From a checkpoint of a small transformer trained on Wikipedia: tied embeddings.
Each number is 500 + 25 x the weight over the matrix's rms, rounded and kept within 0 to 999. Layers, rows and columns count from 0. Numbers have three digits each.

# layer 7 MLP down, 128x512, rms 0.265, rows 0-127, columns 0-31
502516493459488524469521506481515496494521510510496509448471512499531476519509471510537462526470
526517489510486552486514517488484499533488512541498525527521509457526502499509495509490480539474
507508506543513477525486524460479487520487476506488484514513515536490486469489500507509495538504
524519491507487522494520533530478483459498507529460499510471504503514483494526503502501489548483
494507477482480471499500487448553509494508478504515503487486475475496492520496483511519550479534
506482544514457488507496489603436512456474481481508545500504499508470453476508486481493492509511
501511459528511465508472521557508504474518528501466498479538472457504460537499540477537543441488
482497538499531506524470510473494468527519501489508506502489473439524524524492485475500486523515
515479534516461508476510424497525507489504530484510511496509477508513491502509517497506474502459
488444496541479527504487512499500500453497465486505518489509479489476519458445484505506519504527
517497522506448488483516445542491494488540540460482484457465475508461528496535545506511451493481
498493493495523519518518484506491477484516507486464521504478510525504479462494517525475520459487
513488511528488509511485483486482523495483518475533456524464513520531437537478460502493546471507
519532529505527491499484490480530499523495484479475500496500529534553492479504447527495514529523
520467471522438468500488474505483515526501461520472506480487451515513501509522508455547505509520
480555538510495539553523531457483520509477468492518529524503510526488545473491519474585494476475
437532483476469506519515489486511520499496499524477485453477504513480507495509482506477510493544
472468525554513520467479456493507538499497517515521514451545503515510495486487530507497483475488
483509504524537495509505509506495455509519521495507494492519494526522511527503500481518509513512
462522466453516530497504472555457466476439529523504532471516509451508505518463469491460532487510
542500475509492526436523430522487531526473539466489502520508550465496539468534464509502494486480
477425515487484510513491503468513501476535549531442528472495492491490519537488552479487511518527
530543545530534504506532515507507501511512491507490478508488494513540489574471516522486513556507
568504494501462523503430518527488490442528520543516457520473487512532526458506490467485473477538
489501500492479519484503490466482541468525538505535492486499564538519525489488505476479488511512
501504475464525484486512510499515538504506471530506549513472492509495443516537532538475519511543
496467498518497488476496508495513518501549488513571494492512488493536496497526523492512486536540
482520495508504497444508523522502538490461544506465486526547528468473481514510495491514516531515
485484490482503503515465518522557505488479482481491544487450484480490545518502561506526443508479
490460488506500471477507516514510480512486455489494516484507532513510505495486456554497494534520
538510519511502515503526506545494501478473479489520482503550501507560494482523479510498495536465
507479496504529489523523453466522464540506483474478472518469467493484508498485516500478470520581
533510485440500500499548478518510495435470534488491491491529523501534523518530498509477471495503
507472542520474458475491493544524490531474480443501498499468439477495522519502486519490523495524
555496551506533465501488469518513512499499498502485513505506496525507520517518465502510502493470
503501516479484470526510494465502516501491521479458457497517495484513501543466492540528457488545
497510495493510554511489466476482509508501493518513509469542495499528488528507508522524483493509
493470500479478504519482491482475540468538497529479500471479455505502516438540499426496531439514
498464497513488484468485508474506532491477512526511492487499497479479430480499557510524485494480
495513480554488480511460463465510537493462471468528488506519496543485488462490504515536518482528
500503456541520469486504449536477530502480497516485522496523474538523523485505502479480529512459
503506494549487501470491500472471508557542504501514515490497502501512507518452491503488487481492
502508481515546481494497502472502496518466466464494530487504531532519456511503471533452479495538
500509473487527530498507493495515529501516446518508501465540528548535481499448504564476472483493
492494483470502482531525497470527487497536484500518533491488502504506530525528467529513479524508
464543491503523533501509518529482462541515468520520480493482507501470504495483472495513484540529
476497529485479515496509495462496495511518522503520487509513490469504488442491511497472489513466
513490510504548496479473550488501510535482473505514473467488506500497502423472470492476483532474
489499491472496477488492482469490459500508509464482480528486482518519498533540518528430493491520
527483514508514536519512433463535469509516541478468464507547491479506511481456514529523491491472
496492525465525456473486489490460464506484526488453509514469491519468477512503537501493449500526
511466504497509507474497487443472483509526518509486513499508518483479486522514452488437481422496
465492470522485483507501465500464541527506473475494475532510477460565474512515509486479492468486
516481475487466490499552546501484434464573530513518540548519457507486499484532503510496495478502
504500412546514515502500502508456486524510523459425478520495523495480497503478499476505454555525
483506473497498462494518452510504506514488476498496460435509521489467519553502491497486506493499
511494516461489470488518506498464452485471499502473489533555472476469485517529505506521467546516
456521482481525515500522513534526514484437536507462498482485525471482499499486486475522523441480
498493499456505465506547496463516472540541523488532512514528497514511511514509492501519490521496
508511508504498518517510496511494518509490485516535510547494473502517503471520506533477503518528
486487522476434512488479490535500494498537475513522501495500445488502492488458455441511539533460
480498503486453467504480492498494500519500497505458495507439506502506504510474480509504517514513
534501507512497531511516535480490478495507488481523492521509472502510471494503486536505475530468
529540504543456498495529536523480542508472506504475501488513486531477489509546484480519461478478
489566512507498477496480494499510520505532498534487487453503500507518516504502506495519526475499
502474518432508491524521518461513529489487521518507516518512493536517525489520508495504515492458
457493520514509490481467495515543481504511521543550481509481504483525506518492522503496504523472
474520478511487538493514516520445495475496494466535479543469496495480466523532449471526513487525
482458466515505487533502480534489452490500488536508468526500515500503522508525482498478475460453
478509471524517517545505569522511511506484477509511491467485542495485491478471500542533472491494
529496514486529514511545504480499496505481448514516533496494482524503491518476466532498489478489
483503547446541513520510519528503489516521470505464513524530493534497468519488492537491493484480
505488537475530532492511523457481479483489556469488501539503495517504497565528512465495513516486
535493474479517461507441513523550502464522495495496526447442507510521483493490498448482500464502
498515479499473527527521497506516495550533483510461504485479515531558503503500529481479517471540
501531483521470472552526516494474504534492492497500517448467518486520481523471525515526484464506
458508510527503527476493499490448497441525515476489488528495510468471476545486488494480448500483
489508492503494487534506513526521518537468468496483493472497529489506512505505523549533557495502
510473521504504490513505462542489496486476537467508500504542498518480511467515503487490531525475
548496489524504530479472493514481488511488481507489471486472517501463507513526480540466531504517
510488509561538528521538472510492500489516520493489475503521477535498525549467457497503466512471
486510482521487482534467479513517504529501490466520478468511486533471508474481495496498505509510
522500514530511471465505498478469502539485495492469479500528526520475463461524505536486502472478
527482505505504512490526517502453494490555500486478485491499452469471517490520482472485476565487
515522514502506463551471549577474525497538512502507514517550533545465514466488500508520508492519
511481516436509496492521487449491495523478476511510496484504505513460566454499516469527502523487
501533471503526523489520544540513479503492483512501458537490522469487512487485488486466482452505
532472497497466473482514521477552469468496508502513484491465526455529467440510485496526542528490
502479486497556497499499478497505485507502525504518489526520492444461492493508562509490474485482
504542453506512490532520483532527506499488486514496469493490481531523519508525488537513470464497
530523496502499523486500514501479459468510488472482488475467502474448530522522474494465532465528
480523496503510528528481462522519511518434496499532474502490546474462446485522528466482464471543
497462505469442509503487525477471502498494511487501522453491509482484509481484502474466489536498
507516502485483474494527476515516515497521489504489495468488523499512491476478514485467529525499
525511461492476497524519514526501501487520508546480498483537466513516487490509538510508555540484
447502518505495492461563555505549458470465393504564522474542516448472527512448449539509550471518
472525521513451508453486550477577544537492501471517511485469453464504452517539580485519551542492
463499500519523520490481439532514479497504474502516494504533469473489541475492555550507521540518
504488504475526547481472508452472550494511520490514521506512544483535510486498498434505459519522
501529514440501515497462534502482483528477502546472499514526547503516553478472541444495456527508
554523534543549509517487480527484533487492522530489478522564497536461504497483524443506514476495
501475465485472502446501454478475520513527514473506474448460493485513536516527475521543507480501
452503525504561513526466520500528466492527467539507537518511506497506500512501512490525490493524
494500527495547487540470482547553517489423456456480506523521539484464485486496484536531514521503
474477496470504533450476503481519527492508536463530525547516512501518517472518471515454515508509
514498513501489523520481487516498546495473497497458540548519496488498536525525481533510476504504
506498478486467513497497488505486494442511496486517512543481481518512483454499521465507508435483
496527491511496468502475518436529516471530444514528494511437526542521500471487518498465519513487
484502469504501509480521524496483500490553503553517477562535474540475468531469486535452517485458
495498499499494468503493551534518493499498494498512488516498495516486458497486497463481515466495
536511486490473472478497513472499465503478531499506500499483469538461539510533500516493462501507
517508510533475426535431532477511443496504520515533550520412507497474524498510504479515504462513
501470496504467476496488499510489502486516523495485508505487509482472487539515494468488517504496
494489495506492500505472508459552496512520515462495508530504467481538532509502529507503522489490
511492484420488469466497561497489490506543533495498523504498482486462477536486512489501549514478
531520530483525491514495513497484491503480505524519516476495478494477530518477562506486524476539
491489505500501522475520501488512514512475520474525496513517537493540479483496543467485471516492
466532453487525443504504499546494537491495471476523515496483521508525467481468473476520527521504
514512501493504497489481539487495504491485515527537531529460529498509494503489475506490480518506
505502555518566521490500509467480486539490531489498510479456496501530506550508483536496467493469
510516479501477466523470455521530483504506531518460514509541486527477532468491501532570513494473
469491532514520533529512530508495477478531495459511496528481510507543472515514485497516522506533
482474542451506488507506479490512507499487496479537454475496493490507500496476486487519525465456
463468466516503488498513506480484538504460498537530492482527492497511502479496458519521498505489
505526500515461539513456471478511489492509519532467524473522500454483528490525506496523471489504
511509516488486501493510516514466553541512511523510512537494490520454501504482521453457507475523
474511495493551543502535516535534470542489481509485507527514539471490500474501455508486562520459
492476502495490532512549525457529492503473508497487502509490522509486529574501521508527512508501